Each number is 128 + 24 x the weight over its row's rms, rounded and kept within 0 to 255. Layers, rows and columns count from 0. Numbers have three digits each. The size before them is the row's rms in percent of the matrix's.

# layer 6 attention output (transposed), 128x128, rms 0.103, rows 59-63,122-127, columns 0-127
096:137138143153146116143157124086088121136110162115115093112090117129163127096137130122120136142124144099115170130112124119145123142174125110119146121102125125151101139101128179151120132101171106132127116198113092083132132148165152098117133193126112170165133116148142144150109154166131111130106185132144138108141154096101085133114117183128131083099131106151133139127116190124128127138127
099:140108149132177140113145098180129168107100110097128154124139130155113144153120121122079144142133129136156141108185130140091162118099093136149092150144138139131098120136142125150125134154118136172128131111143133175121124121141159084164140155120151175154135146120109156102173121115177143156102131148126156174143131122153134113110114121137137167092080113097106143090186157149126148103124
100:119135116124139092105128110133123110107145157128144110123068137133164123111099145127131139125114155102138121157138101143110039110106092105123108135200159137136105118158132100079140091101112114139192176126115144123159101149147105133132071108185122135118129147180149146157130126153125110118129098140133123076128118165136104156139142139124131141110116155124104145116139130147127131129113
095:165089144130112126088137122139133134100102155131123179124142120153107121130136145114167146124160135175121167112111158137134180087089138106133125136136128130115109108125135056140156154128130125146127151118142159164102151105094102140137172124131114143107105117135120118133153142118164128133159098161092081153089090164120169122146103107149134124133102151125087136151124108110208121138135
101:130126127083112164106133132167141132097107117112126129118148125162134110144113123111095156130121120126152105143147130136107131108101120164142073094142140142108126145149153137106123114139084178143133147078155141153126111120125128085137124125119145138136142126140153146129166112069137164162097102098136177170203086168135178145126142143103116150089127111078132108134135103135096140138095
081:122113157158105130089114121115122139137098107135119123136105171143139117123110129139136152128132134137143117125136039131138132102130133089127172095149109141123125114140134218139124107109135134106108138096069167101152134162145119110116131128147143138121145119158131071128092127126164098171112108088125164112143139168155096102160121140115152136085173149128099129116143117145126157091125
114:154129140157151103152134088140166108187092124100161118122126130087134085152128106163124146122145141140152100129136100111149163126174126112091123158153124109113137103136098200140114133133131064137111145094140121099127161098120145142132133142113153141135137135117140121150114109128139064117146123159116133127114171155111104073134145135140140125118127115125141156126174092144157086146179
093:091095122109164137107130128124124161074118123111147091162135146155124161151103127106121132118108112131121164144160084102094113113102121141175117092127153131111148106100148123158131100119122103158152112136109121134134133154128101107128113159105161195165127160128124149122104134143166134143118116132130135149133137135132126113084081146124142159100098156115078140087180174080085128100133
126:128162081120135119121104098163110117119110151141139088148107129129156175104119125088132111146130111106166115122135130137115103128092090147141090140136126136149155111133152139139128119104096107192169119177125120158172114127112109162165104133133104184167143112096156156152139125146141105111129137121136149153135142180136114181169117117133120116129088150119127156116134163130061143111147
111:149102133109124132112120120145133154133146148130154202155153114126108075150101119111137147097109133144112131135112080111095146130140147117133107097142148118108127133157128133086153090128133112114151152113121135178081127118141085109121164112118165107116122166174100112138134121119117109118138078174098123062100128114145137132148148095134147151185125138112133089123131105114189152132143
097:125111163088106148076134107128135122152111128112136106131168159110153098100111176109173149121088110167154122143164117089121124125155191108119128113139120117094157102113094130139095152095119154139104115098128164102165131140120129122099152114126146133140137098145111141128126145120157147171126110137114116155158144162167164101146125162109106138070119124123104126156126127141073131130180
# layer 6 attention value, 64x128, rms 0.135, rows 59-63, columns 0-127
103:089141144138119146119154083131109097078128179102152112088136119118158116117145163136146126142110116140156166122086108129121110090087139147123109137165156099103143127146140148091162138130109075128117178141164141116158155129137090153124153127128147122115104127118140133094134067164100065134149111138110136117117132181149122122144118158115139137172119101112117180133127098141114120137150
102:164106124134114130105131115094085135117127167172156136154075142130151147101156134093141163108133103119126096145163133149138133143131128128157162110129117130124144149184125139132074123113135144135111116173106141140141138123169148118143148145129141153143148136116079161134137165128129084143091164111130120108141089112105108129144156115173098163100100119126143145070138163185173149114107
119:130097134146176109128102102131070136131114166147116158142137125137149156110121133105146128147122144157149141132092111106138107117135124090115216125115143132130079145120141139146104104117129133109163123136107147117135127143109085113148138145117064153159159123130138121135136201095123091128119140142149144153121074142159106111151117131114124139101146138102064119132094182150111131114124
106:137156152100117153112116152098161121117148124107113121112113157108109098137109124134159119100189129159133181107184115126158142117138154119141103114161107089155145065136126090124125145123117175160100121127084093121126127130123159112107123152132139138111102109078107135086113139125121113098112168109149124104136125091064088088113121154162101109169121127138131132134163113132135129122151
101:134081151111129146130106092054157138157133126152147119184136158132115107083095106143139125116119135088121100161098116076106144121123137103146107114076138134111124146148116153107102097120157132138062089134106083163119114145163098130142123117118161079120120126147120124133114149166117111129106139114132159094117126108165111135155132172102137097107135122112142114132132171143128131090138
# layer 6 MLP gate, 320x128, rms 0.107, rows 0-30, columns 0-127
106:102083134128085099111142110089167143151130121133110130137144163138115151119159116074155109145095125108140118125142064130101133122156105116123125135127142096149102120176092118142148098119129148131126127140131152135106104108147134137188147101085098172057111142146139094114084134161133079102132121118115147139111094127079116139092132142112110151098136149126153103112127120123091095133113
093:121116143130139172088098157133152137122132129105144153135140142164123143126134162149117176139104184129123134115122094144167118153122125157136101096128153111111114102168122134107143158125138126157112118140203183118130112088134093125096136129126147136107105104126121128131146122118169082116121143126091127122176109150116123154147145184095133093081124150184147155104130109158118122092160
102:152167140131148114113114148122166108142144182100138083116154143160131149133137131101129150123169111154118147065095150163174125138134135123124129072104136096121130110135169086098176152097118154098082108145163097123130132126120134105113143156130122117151136135131095167132140113116139084102143173131112147135143078116104142139103103129142110084103118120130119093093157130106124158112098
098:151154121137117133126139115119133115113119166161169127105191169138173145144097149126131120141137101100162189100143122123162110143132140119148151119147082121135131119142186109128161160096086131100138122141121139127126127149136143100151160130140126158129170131100114168108094154123139103122153080142145134119129161114130078094079102111081113160100148150094130115124115117104141085109141
102:109114089113131164125103122120116119115182165088169152130146138124138144154122134066151122132144171117109135156119108160116142189100103153116152083116187115138125113152113049106153142126099136104138093117117124114140151093145095116107129148116112133109111112150086117102130177136135136111099106098142113132117108139138118119109115151127113127091127090119109119162163097127093108145129
110:081142132169130148110151125107137151146147134121165165186142127167098143131159129126125128134150176160072138097098115112159082092149140150106187130116157117122124100169112111122135122126131130170132126120131157121157119130147104138149095128095066139122138137134097164121131188104138148123140126093126157134106131153108101124125161132118106123125116117165075132146142083143103107132152
107:183123105140142106145090104143162131148128148100113104112115126154132145127132102141155124156121133125143126131153092089128145122164123127101166094135117109084076092104106097133109115132144134142082091172153162128092095147127143085112101125114132131137121081107159111171121119107183145131115137094142143132139090144172103136123140178116125171158099130093129109127101155112138143089148
095:161116123101133133121158102122161128134131149101102120171105150132090127095111118124118081120120137160156130144118101128080100127113129126169163124097146154128138096128093121151131106139136142109132123107140175117106131099158127143131048131123118130128138167104133113125142137121138150126122164088095126125208160150150077127131103159113147145119111126137065129124114165121184121090130
105:122174142126124144134092123056115156138115088123116108144120153162112149129131123144137135104117108141130147129118074125119141108154113122145125140129159105103126091188138097091105161146143136137116132131126078114116141109178149111216069127111104143083125126148086149138112127133150076139149107147098115133137106149119156137131119142135112104098107148136109150076112132130115133130100
102:149101144156131089088125110120107119119144148114151140126135118150161059109102146144142140144102159144164108162135115158129101145089114118118109098109155126137118070130104127091159140089092130130109074120149125076133121146125121105138120141156173100110172109132135128117127130130180111118121152142077134115096114097143136137133094178109166132126068130145115135126128151153118109091107
105:109097125182090115098098116118103175145161164129101152107148178133064157130134114129091126108116129128151162139092128101130109135133084150103103097161130104122097103133133134109128124102102120118144128122110144153138158111149077140138132115105095135133116163075146162137113123105143083086111125095105138107107137094116148145132099102099094127094160108090106083126117129129145131108130
102:116140121153155160148117160144135135134121152134134141116151093117091148082113137136119107126097087140116137102116105080138067107138130150166114126162156086169125092134163147130110145126136159114136126148089091159162091099078152114143127149115114163088073114128127124108148171072124122127143118089136115105117091115102112101132100118121099148154097114151120086123128108112146121153113
091:053120139104135160134162109107106161132140106147155153097136174110103132153104118111123129138136170120138151117158075094136078093109132110133138139114156108101126073148070117108111098079140150133149135085147112118107132101165084137120149114128073141142129138120144120105135135153153118143160126128108089119095122088109144113110150151146133151143113133131119138151132119152100129085096
095:188155090086141160113137122105132144123130164109141130150130110106175126118120128119131124108157122131119107106137143109068136153126094141075166126159118168114115135089112105081114135131163131114126151097100103104138136130155115123106119108095121148110120137051138117160156118145128145127186152083110110109149117074115140124094104160110134132127130081089121146141115124120150144121151
099:182110143136143112162105110139098130149136121125129132127100131145114127141115128142062162142071115112096113114120108121126112109131120125145183103106124115123103112136124099137079112097111162121110122116117137108105134118154160128113118139146115141163155123115123123091125110091129160153115137135162111151092083134112131158125046105176106152157083117089132135140079126134183132106096
097:127146157153125163145103165108144119107139176118150121132136070145127159116116143081135151148126106129104138121124139136130112162097139152126148156128126104161063149114169139114168164119116175129145114131122114141133122114105140169124174151116109134165092089078121171148117108131112110084104149135123108123144147076146067117134141123160152153149170104127116132149097117124136109157115
095:172128068153107111160093155136136130112146127128104111072143128129164125091117148133145118151126152142122162157088130139064117176128113111146143131109144127116099118115126111128161107133115144153143109182110120129134111130148117109126139126142102101097134096121131139088097142092130121112127147108133105125108112085067118101085119115147151091134090105176175167095159119132104098117143
101:133107123106180129156128155098134128133142141113135128150137121133138149114144150120119121071124100142112136133138110111098067127113113105131126131144138166075118108142073089126144150100079171099134116117086136165139127145124122129160156110109102138081140140137127092174125095141138100134153128096101132145121133131105157169088100128108141157115111105126082110070120134137078137080104
098:140119112141109175106156160151149126142196112113135164130096144114111127153104136131126133122144130086127124110120122136108154148141117113104142048150135105144139108143152123119123115137106175159131101125172132159096134118138137137140121109093139128097109166116155097097111102136124126068127155124143115123201136141131103140121155149135124099109135078131141143110170101108184155085122
094:132135098121084133153150124116120108149151117142114115111160125102127129130051138092134118103159148151116129110145136083146114152118143105116072129138118144162127105121117116134118124086169127106169166148131084083101153126073159151172080138094093160108084121145138136103119120121127109103162127132147140128139134086097161098115115126147102157141108128125126141165134109146092146161149
100:125147089096130140142180154158124118144143159118167156128110112143139193132130125114125105101145099135106145122168146150107090112096149103137111085136130100148159149138132171127096136106126134142196102140127131131125121157190121168148124137125074124090121144107135142118164124112115096134133145149096129134087107136113118146149155115144102113111159141122121139057148097161148098131140
098:154126136113142142146153128132107113130157167074137079166157149125135126119167143144133112137120117148074134094126115119119148123129057106144130112109140141095164116122102091116145122119134127130138121108139118123162164136155103148132105123125124182130106114095110131135132130110119155106172107127131148103142094145138090149070150128172102124087117121136161128106138104197111170068121
103:121165160141103171176171108174108151116114137104105131103185083114133172150113122090110136166089143120114134124160101113126112090148120163145123121089143074118111113134137104151113153141156141093126140098127128117123129165136158120124121164098118140094113165148146105176135140130129119139139176131131115129112091141177102152133092101112094142106108111130099116131123122115163102125164
089:178158133144114084146142130071180130155137137159124106108124139126121102142140138172099153118138127139158097070101117163139136126115135140141115125117142106112131133149127128118147172097115108167124105118133109104081175147083145102150097107156123124119109088126132101146171136099166096170138110115111087089125137136069138135106135117108128154138178127136172146117145133128106110112112
094:109101108119105144111166156126142143179136144113134124125139124126124146126145108098151098147118100120122085099126109098086105171133132134142124127113202133114170115108138121139122159126132134149128141160111114088170132149172157080165105135104118137115080145120121133126160147101116110118157162097101128126083073110163147138139147107152086143175108112131074118146086152131141139125132
104:124083128159108142165181150169168156125129128133108127122143119143121170122136123093138103111093136105145099106142066184122091134150119114125116127106200148086098130120146147124086114145147165120090100082114141146141116134128126118081157089141143105112102146110114152104114141109116089150140112123114102125176143127096082140142107119096137154116145122120117136117111085129115139140125
096:138128119108140170161158150119126146153129140137160133153142124106112145168156135094183133076136113131088149137132078114114129108112134114128167118163160119145114111130154138129100119131098114132109147141149095122146131154109104168149172144089122143128085093101126145101149130163150114117142139165137127149123149150081145103097192154122128152186143110150130167094159106144081121139143
101:136142130129120159088102138127125159164148137077147137138092076153148131151123139127114112094135133118115164107106119091092156158134091140115123062133086123154182141122160116154135142105121150150141140110105104138148125125110117179104127128112129159097103146134144158136140127110113146123197118114133101119121118105136085095125174142120120127155126089141107126151159075148175154149146
105:082139137164160127124136131138103181110127113152138138115118121160177148121145129099139099140167111137059154129107124105123115156127089126142145101129131147080177098162118098100132155112099118165141160101134143123161160118148124104105130126125087145101155108089139156113112161105116094128133122138128133145091164161132132172147098153111135163151100114125137154105124091094086101134151
102:127151114113132140109166128152104119132179118130106147136082116082099144096146084108130133118095126131099107094148131088104116136188115135143138087113155100081130121151105118112149167135132155128141131115106180113143145113150133105106110122132138175158139175136115095104112131126115151137127176089099126091087119096094163107113127118109105139112106117099076150164114116134086132120116
090:081104123144119115127165124158080093163134167127087106133132125108116145119123154126164139139119111151161124135091117098119142142131137115091115150093142125125124098114122130130128164067164105134129082100117122134137166115085114110138139137120104126072165134137093187141107167133166083143154120094124185145106094149158145139142104106145124128099134135147094118121121130184131130137104
# layer 6 MLP up, 320x128, rms 0.11, rows 0-30, columns 0-127
103:149124135135094115115123096141168099102137142107139129097124116135091168134122130086156108144135118135104120150089097124116128133146153055129078126133152150139105109129173115157110108155113132082104099097125104177130102104096138130126101117115156186130129121111132139123117108087126132111148141144142154124130088129130125150103077117122135142138080084173137119113060154128099143147104
107:139124135145160125097116126088152108148132090143138119153132135121100184080126139147145145153123159172171150150137137147145149154136127123117120109131090107106086126151116113168115155145100114116158079124128136132148113132128084110103169176134176097148113115117169123122121117142099136127107139130109103073120099105141111175118183153085134117099149160132149126164135102147125080127120
115:179093151112133127138127131127151143089156104139107123135148122089117093131122111147165141163089115135101118118046129168110133121142124107130120127095106083143105112093139118101109104147135137129098117122114113169146133096132141121125078100126150127163126163125134070073156123158178138119103140071138108129102110141131132174138123107131131120135126123119156103130142140088091142159092
093:130138181095118172118114160143103111093139111123116113130146125157126121134101161088111124127142141177110112156130135152102147167134111130142139121080119125143118141083148142108122136152175133117137134140054093128171120141139098142120104135097105106132122147127124134160131144115128095161080076150157090140161101111140144102142104160170190116157133112125151091137123089123120118149148
101:117089132139131151095156133144127152130127105164137135098152092145142139134146104100121059119112140107124130142169110123186121116121165073145107159129096133097166117116113148159110107128156156106131145140138127107103103147143165088154091126092157099116100110125142119067143133151131089125137120142149148116168116131118083164118134164119122147156154149085130082126146165136131161145135
103:119155125137123107140112119126096125127110130125179103101137111136120132128126087103130130107159140170144177133107148113208099116107098142142162125127136169126094134174104161138143146138129149131133095143157114109076124161133163137129126128162171109141134152132116214104135112111130095130091120129102170128152124131197114127115122125154142131125128109099099131143116091139135115113089
105:143152116087146166119107144128062118141135152156178117090146135121158139099100110138086141144121097165139148174108135078137147158128118177088138135142160143144125125106144122087089145124116107140095143110100128134125144148097090157111162139151149104102132177117122152124131132111115137130137065132098064114108159119104135090131112149100137133112162113107139122142109150127113133146145
096:125144179133093127125104118132171097118154094134100153125117161182139095131119180106145133142123151117135103144140084132116117118141116116161107110105126123153115106139133134179099125126159118125099127135098120135132168148109137080152111151121166147088112143193075119098106131147140113149078125104105163160133128147126157100099099125121141142107117154151110107099134065109152119156130
103:152081115090092122172097106169126156174112147151168148129115146110148117139158123116089120160153143119161110142129125090134144149151132130139085112154123118103152118140116132142105082136110117112082153162071125129153117155077127138149131159157141138127103073174143121136098121102134134160143168128179105127082102125132172149133153129104104156142133117106125115140128119127114158155127
098:128148187134155102141159163093152130153103122160096138147095140127141140160165142100115097118145123134125105085106121128094150085152135138160126122148138080188166157148117141112128135170140120084127156128121107131071120114127139155114121127098093133151126109116068092138139108124120135162138122140120135132134105112116161133121106065157092127120141148130156125157093107130150148086101
105:136103113126163148124143118090108100131111083117172145104193102191128100118087159153101095120185138158140127157152087136105122124097119149124154140085136149137113116115137100143122105127110120132134107132091145155103128131103118150139174113112082137136109138122185100109107135139131113122100108131146114132098146142075106124121154134141122144131126153162139160174111141187137128128143
095:149133139133117095117111102143090191092136155101105076151128131134125133119105123105086097149132172163124145175142118131162144123127133104165083114133146167121111131120129122117179070106119165143112111138131083122093131137123118126129125135139175156109140093119131117142106103115108104136169124169140118104110192121153171140138140133124080130094155151139135152126157145115145170126128
093:127126104144175136113137104131131146190105098111131152140116161146123122140103118155106139158142162159143132102105089159111140088152154091159139143138122132123156110152099137108079142102090115139136136103146134123120154177166147153125113116112099102139112143132170099137119155127123087142134094081120061141100125143090177112120116141126159137121159150155128095137163146139139155077119
093:077111094148137089089136085102116122140085128153083153137081141112122138121156108140127121174136135081082095120138139123142126140163154148125108144120129170131147139107071160102111131112131143146133128147091157124158124137113147123176151109177096146133143120112148119106118125133121145141113159136162087125124147141170094140137146087144134184143109143106109154107147139109096114102085
103:122172121131095129133095135122092177121135133127165155116106085133116157134153136150123167138121119136145128146114130164138109171151139153143180127093126148111115131121153121131115125118103114128117142113103131129089151148148157091129169167142128122146105101126126111086109117088129109114106113152116154139092087156147135084128064104181121119157077108074080141168125135153106119133141
091:132143168118152162148115137146135092125130133123147135103083074111111115135115096089163123104137120132095097113176129145206109119162122119142125125122144110113121129133073092108134159129084117136120081159173130110117132095111135147148134130144128140159095098102141143119166112170146094096147138146110120141131135107143146137120123109100115142172123096129109119103144180172154166124100
098:116149108107152151143123122144120103109164150142104150157125153136107128147135122142170135134158117127118140127110126093115116210169115143174166128151110143144113137129102132107166110130103133134071140109117116125126067155144117103113140117114096170153078140133109115072136128195116118092148134138134147099081095154111086102132143148141130139165157138167147153128147123147137134109130
106:096134118091124176113081105110148136150121119114091107179128146151147186143145153124117112126152116171134100130140134077136148184138114149102103170093095135132164153136175116140159113094133138089158154149089154128112118101136105111121107131144146133124148088125100119139139107114147143112140156151134153130119133134133133130157178132117105124138113077153130154138124161065133097146101
095:158091122107148144066176136114141119104102123111162141116119114133122112144106169133119120147138145095121097114118142150147119113119145081138130099135137092144142117144128146127183130098121133117099109076166126151084165125128155147147114160072126138100129106124142098150175102133145113096125129158157141107160160121121133106082116168159113083122156142135088179144158110118143132108155
094:127128141123111140102091068152128095102120149132143097105142154129169146134165114123125165143123143093126086151128158141132106159126111111164146130123113121123150108128155098147124114112135163088120135136094144078127110124115162118117115141084116153168099138148115120131109136051101106121085173143100127104108122130110136134118124160092116127091145102096099136176123079102156131171099
091:105153104096089111110103124096110093059101123129152131123089147126159093103135098089112103106152138119138144168149119138123147127112145135103110119146098124134119150113130117121124146129142163146134126100159122162124133096160196126125129088090121151096163155105102152119197105119175133080153179128089086127127131118137147145133129151123115127090121123098118101148112142135123107148134
102:142141155155161095145150198140127125150118156133144110137140121139129140067125063140166122112085109155142133151148148114124130081145097076110103117171121093149130124137120125170088139125095147133129103129150138149161113114105120116092128132107140202122100120146124132127097107090109166124131115139124109105144149115120104163093105087137095140099131158163140130129124093126152145123122
095:156122133145130155129122160135134144093146137110115093140113128136134176086118152160095145072110102124117156125152113105115078109128154123120111119098132124123117119067093126128121131110145153136119135111105148131112139148113176159162174128129137105076149127128173130155141131128113121148157150145127095106156156118166103130176141104104103102102110103116120087172095130126098183078105
093:085121105092166152159142111110109121141155159132126133175147142104125144114115140132140120180113117154096171151148096113135138142125108128153145143107140124122175112182144137084136141117112161133093118114128125143151121068126099124168167114123096156118116136130132108088135127173123114101153129080120154101145112098111107106107178113175109165144122120152134109078111160164145152116127
098:153116121137168112167111085096140124085112124120112170181117143128096108160118192145127140115104123128126140126167131155148138131122134121106156128128050149171096150130131125148153123135139095152097099127127142109109118102131120138126090129132152103155151119139138094087111070142151145142089118168112103127172170139120143125113126144151150142091158157110161127110145139162109113128089
099:114142161126175133130117123121108175164102141122139128157108112097125120113107160153134132140163151145099159145093127141128105151144116129108080133117161115125130139111071118122114126151162102110174109102141121099138118107115098228101178139097135109104157161100136126129139131146093097107169144146134100116155100139134119136097153133162127131113149126169150157126124117162090154119124
092:141134139155107068105099110120154161115085134133126099120121078153158146114098109161151111134114104118155082125144165167158082125146127125110097151112140103130146154100154101132091126098115119097108137123108140123120186159129150134087133122134183127122119115113132147134108095143150097130126157083144121185098102152102159125120110140088110115121129135092093147113099163140144118098112
096:142127135126093126153099138135132119083130155126139095154118159068140129111103119121098137066118118085119156117163136165115109160105114097095085112104106173147119118084121124087149161131119137112140128130135064132156140105121148122111160119143114113116144167133118134132157101115167112098192127143124154154099146112102097136155111139090121109111100076125152148141131090118132115115114
097:129106153166100163139140166131134147077116174155145148073112154141114167132136125116108112153125122132075151150146132138135112129133109121153145101151160095100128105162115132178116100128112120131126157138091158125137104115111128126074143141143128104114172137160130127110147153119159082128114176154146118136147148119107102147150112149087190147094160132121086127072111129137134138147151
094:131126130136156097123140115139106129131113135123146133125107129182188155064108111131157148127105133122099092120141144114124132149082118110120129129128109147076168166080164103108132174123128070141195120136135125135140151142109113098138154117136088112124093109129067130144132172132163076118087092133140156121121114139145135110134135137143077113104115114147117141152128111135130108132154
094:137114129093118108083135088119115165108117112088133124118157126121158119153119203097089149114103135155134127100117137139110144154153127143115130127095098115129071100135137152112091131143123193109130141127145109144131145117103122150182136152174116099129176156133148126119184182168155129150106139155109085140121125143121129125146119134097158142121161170132155121161131135137134100111137
# layer 6 MLP down (transposed), 320x128, rms 0.123, rows 0-30, columns 0-127
104:162140120133131151136142128121094140124150074142141105130119123093112142123119120136101146069155144135139131153142097105103130121082146092160143135162144126129131173131113161133131128151141069155143104156121129112097121133133143114102110087092150078116100161133144093102110124133075090120140164115154099102111145105108142080134127125129167113128181117096174154159150092150106150148111
101:137136115139126157136133120048079159120095094172064130139139105096142147103124103113121117129117082126102113138150181093111128117113109130142131102134098125161152160136153144110103104173133125139125110142143148147129131129171124144129134166132116135127171157130141140143126167111124136177124096119134122134103143155131180147140154167140122109122119126125124122143121156144152040154126
112:129146109112082129133144117137127145137141124125111151134157135153144109114111183112134126146134131134141103120139108153126163173127160140116124166142091140113152110138109149138135112158123109111067112162134078154150120087119143123135134117155146129123061140150157164087121142138134126121138079185130122144136102076140133134122170171172148136122106124137082072116148158105122167159159
093:159099082125161101110152154144114147084094123131129122124125131170128111142105106135124128107149113133091122155141103126199106102143117118125140128134107140126121145133083126126136138153118120156135100109161149113100157147101124141115145119147101134134163091094147090115101134100139146098178116127144156122093165131120143182090136123097083100102116129114155162059109186126125121119156
104:131170121116105127143147153121109140107124142132161108083111143141132103140135136146126128135125095134193109074095073147136134069123124115161151170150080134136111122144125164124183156138111156144104159127161128166085111112149132138150141110121111115194131103093158140129150115131201096104115134113123109127125132126144118149145144135103115114134124169082122132124107116136164105126121
108:155101109141136134123149095141136149128139134147115147139119147131125105098118191106137115138133125153093159086110125098094130153120119161080093134149075143149133099095151109129131114124124103097132143147122151099136091146132100108114116111133089092094124138068160125152101136079135132151170121158142114117147134100100122108174112167061136147161124144096099137129146152105082124153124
104:127133142157115141102103145142084111133115135110103107138117099111160098117149194122101130140137147092112107129128139182152132109130132135136107176149146078143126132151118117118135153095093142105157103159079106106164165084133108116136150160136145124153122083075115158122096126110117134124135132130123144084083070153134101164131089137149144145133124139169161130160129158133139119093127
101:127144146099185119108140142125156111174151117122134114135164114126118078097129190131096112143083123133167089134143155108095135127120124118132153122117175144152145156147071112103146098130118107174144140149134121121103086115131138148122105124113144111127114161091118121139141119104113097122074146130123105157162143134128099101128143117143157144143188125066113109169150139144152128126167
102:166081111159126170092142105152123123155111124170102129093149136109085102107109114167118092103116152100160150134094112138102120138176098111092115122110128129118138126138152161136109160130170065119122102102151173136142129063127112140115168103115155113118112137088164109123120110105138125077133116147109168133127107086150108129127140144110117146124119139159147170129132136169120138113125
101:147085136160172127110169160138107147077141085089143140130107156165155116103157163132130129125142095129129130106115088138151123123143095132124146124130136067097143088132086131118124121127163113150107145151111070092127155127126086110119107104129103108113107105118119144117087147091131111146104129126142102108117091134140152113141155100147170111094108089095107180123131138132137171153117
105:116145083141094116126164135098096154158172142088128128171127177134147111113139101171097089107143104140143162158081102148120128157133159136144116143147088118139120109127110105109139138148137131106115132108137134070155143106115097166124116150119187134113148169119120153108119115131136130088131131141126139096176156112136184148130070116124122118130128136156110098100084138125116103144152
097:091108077162130143114116149142166135125122130105142131145146136111143118149138143123157164106191096135135103146126137123168129183158149148129134129129159102139132107171135136088124147087129117133107109136123103146149152134108118139106101136095164119087109169125128104128087106167106138095090142092158152123132144129129116096112127124056161127144127125137112144130181112103162089093086
098:144101165138096100103138150109135110134137119149122124127127087085161114101150153177104152126115105127098103112147226134113137102110170114125126086140109142129139122153138144191149084160133175184105156130161177114134120117142140117142110141130126145107117111157138131148117141110122133115124163125116150115129176137144155115103166110124179114131121149113119143151144132144091133144112
097:108171133093136165117124130148130127093073121096145164120131103129080089096149130120142166095145130123130100126129132133111202126154127134133152073106148118142115180115152095148142088133132131158131140091065132107140150135135098113154140109140094116101137128132158117109131111126129105100137117102131121115119130115131100122136143087114129102080100172133124176168086101137159143116133
098:106121115178107123079131118137163109117139174133112109125163165111118127095141137102109150138131116106150132130114193118115127190131160059137128108160123126106166143084135141149129105178168109142157125149120136097136114111116071120113119153098121155126120154123117112155117113128133109084122156143176168098141132119130139105147169130095109131115127145085087126115149133135141107153122
095:149106142128129108129159125124106146101133146108132113129126110129126138118134192101149109151119131177158187141094158122140131177117116126109166162152094130157105129152159114133171152160145127140125089140090135102119085132133151130089159147138176109150103150139160199131110099091118125112121116104133112103137165112139164142158149113195135124116170101115127120129104130145136108133111
097:133148107118149134138147110116124130144180113102124100130110152100122126118096148137091138120144156164140101165182121083119130106123114097119129225147131152131129103114105118134098123105151139155124121066161116140113108129157111139127123106137097107085097141162148113133125127094083143159102151123093121120084137146134164089155118149119163127161120151133143169146105131105130083127137
107:125149116158128132112155152076122160153152129082137132143148097169135146082144180149118154098127129141146119192112148166111136161164114144132135127140156108149146138153091133177148116151133150119158123119098185148156072137128127134158112124148106112123101114104145086105128112160139132168152106133137160103133123126107101109146161123124138115126103084124108105116165147180156124134141
093:118123161149090140145105083146088141113141136133187141126122115129114154105145136155111124129086138176135101152152200162106150139108123152110126118138146142163126153109115118140127149151122106135146142134108127097113119153142120140122155126133116083081166125128141150101126165110099137134133094115046143112100104106121146125156105164144116088119102129137127123092111145176093167147094
095:109108120128117147154112136103108123131148093104125156153123156175117101120092134092100116083108094136107144187131134134139145147115094152150091123113163152131146157137118144117142125132119123180098121138106137121103152103088083111095147073126143100126178141154141116134118079135124118147139112143128146110147139149157085153158081069139140108163103134141162123122166136082121154114128
097:142055136134100141135122136118118126173139097135112116143106138107116157162113127191115132117122112145131112136081147113115088145133130118173150167146159121099134092157115140141140080146127073148104155165082111120107128136119131116123108149147089108104089134128127099158109134144109110147099095125117125124136102109092122137139155074130172134154122064122102173119141098126135133146112
098:138158138132111146154142149101139081114185173113118113102166141114113180105115127143111137170123095095154131134145129124115118136104140144134123174142148122118114133136194122133104123150120105119094100128114175124142144149117152111103108114168152151117105141144116135090101131103159143145137149138102132109127128090117167100149098145092100155123163180178137109134102190162126122156125
099:108126110122124138139135147137169111106136105154127133159070151140142092126145147095142122132176096165133095138139124178082148176135140142140124124138184106153098138178174114140125124145142121114109135120113110100114152127121133090119108125164119100129128108158134196074112127082119117136133098082112179123131127157083128066158109146132138129144110099130134136140128141142127115141118
095:187105143135147104125143123061176125149106139132124110132124119123158089118090152158144152165106116119110121077107133131145136105114144142162119096114119132152118144152084147131188154115116110125112126115116096165090127152109146113139095101090103143154103049141123119154099143117167132130105115120128105100115113116129156159089103164149175143102138107121098124119123131142138144140141
095:130133124126144146136134125083138118136112107080158134093146135122132115155125124133128135134135116103141090128110102122117165177162098128119126098136100122114126071109131127108129138083132124154143134124158104109142137106120156146122121153144101128163062135106130103170103158115192135130133068114109170152121131120106128098084088128134118167162086135155086114169106143133184107098136
104:124151096095137115122148138140139122127134132103105108132135161150141146143105069127118148121121111105111125113178118121133124096128098115109125209122145148138110099096184099172135094138069168116118119116123124148089175128121120098134120100150134091147144110127102090141131144114139128109120113146138120140113141149081121151133127118103125123116109131152127062089125089099177104151081
093:121154115144110192133184139105088152110115114117127128141124099158101125133127119094134095110093140130140142169108069098109113140118127132141136105108129168116101090157121161125152129136104163146124125122138092102163125109146104151145128152163147124148139093122118121121163147150106127095150105133124128089160139132138130130176105127187128105157125140164157132087100098143118126130207
098:138126097138141148088136161124137112185114112119101135145112133151092108131125137157161107170135175199130146172176110070153132130123146084143134143125137094126157138146122150150096102127123094123158133106169133120127128157160102114125100115149173148092101088130141133128113169112121174136142125130135167137118114113100146147100141130139139096145140137098148146097122102113114157171158
098:120099086120097121127124104101103112159147144079100134146134112134111121127175075116110156110133164146184128139120176142087148137155167112128136107132142151149114140152122148116116148159138134141157111124098088117104127133129147136108137155132154148130085106108076126097102081140064138131109141123119119158112102108100129125124143137140068094116097152139149092137112139133123093179102
097:126140164149144129166113147158159142119175137131135122098154096071123137156130118166107163103174132108106136124118120167094122100130136135148099139139107121138124109156107124149086108095107129128119112139103116097140177133102145128090083112133168128141178111122085114135124102114130121117133151140095091132181167121136131127129156133149158171076124140118150076186159137138120132145122
096:136135152118089183140139188122104133138131132146111118126141124145122143138119156125142110140128114111131140148139106184113188098119100122168133074158159143145119065073137155117090130128138138171109145162130144086129119128147153083160135157131095141145148103092120121142174113121100118147132118124109102088103143090148126129153140130130125104126139117146156142087124108153125097144071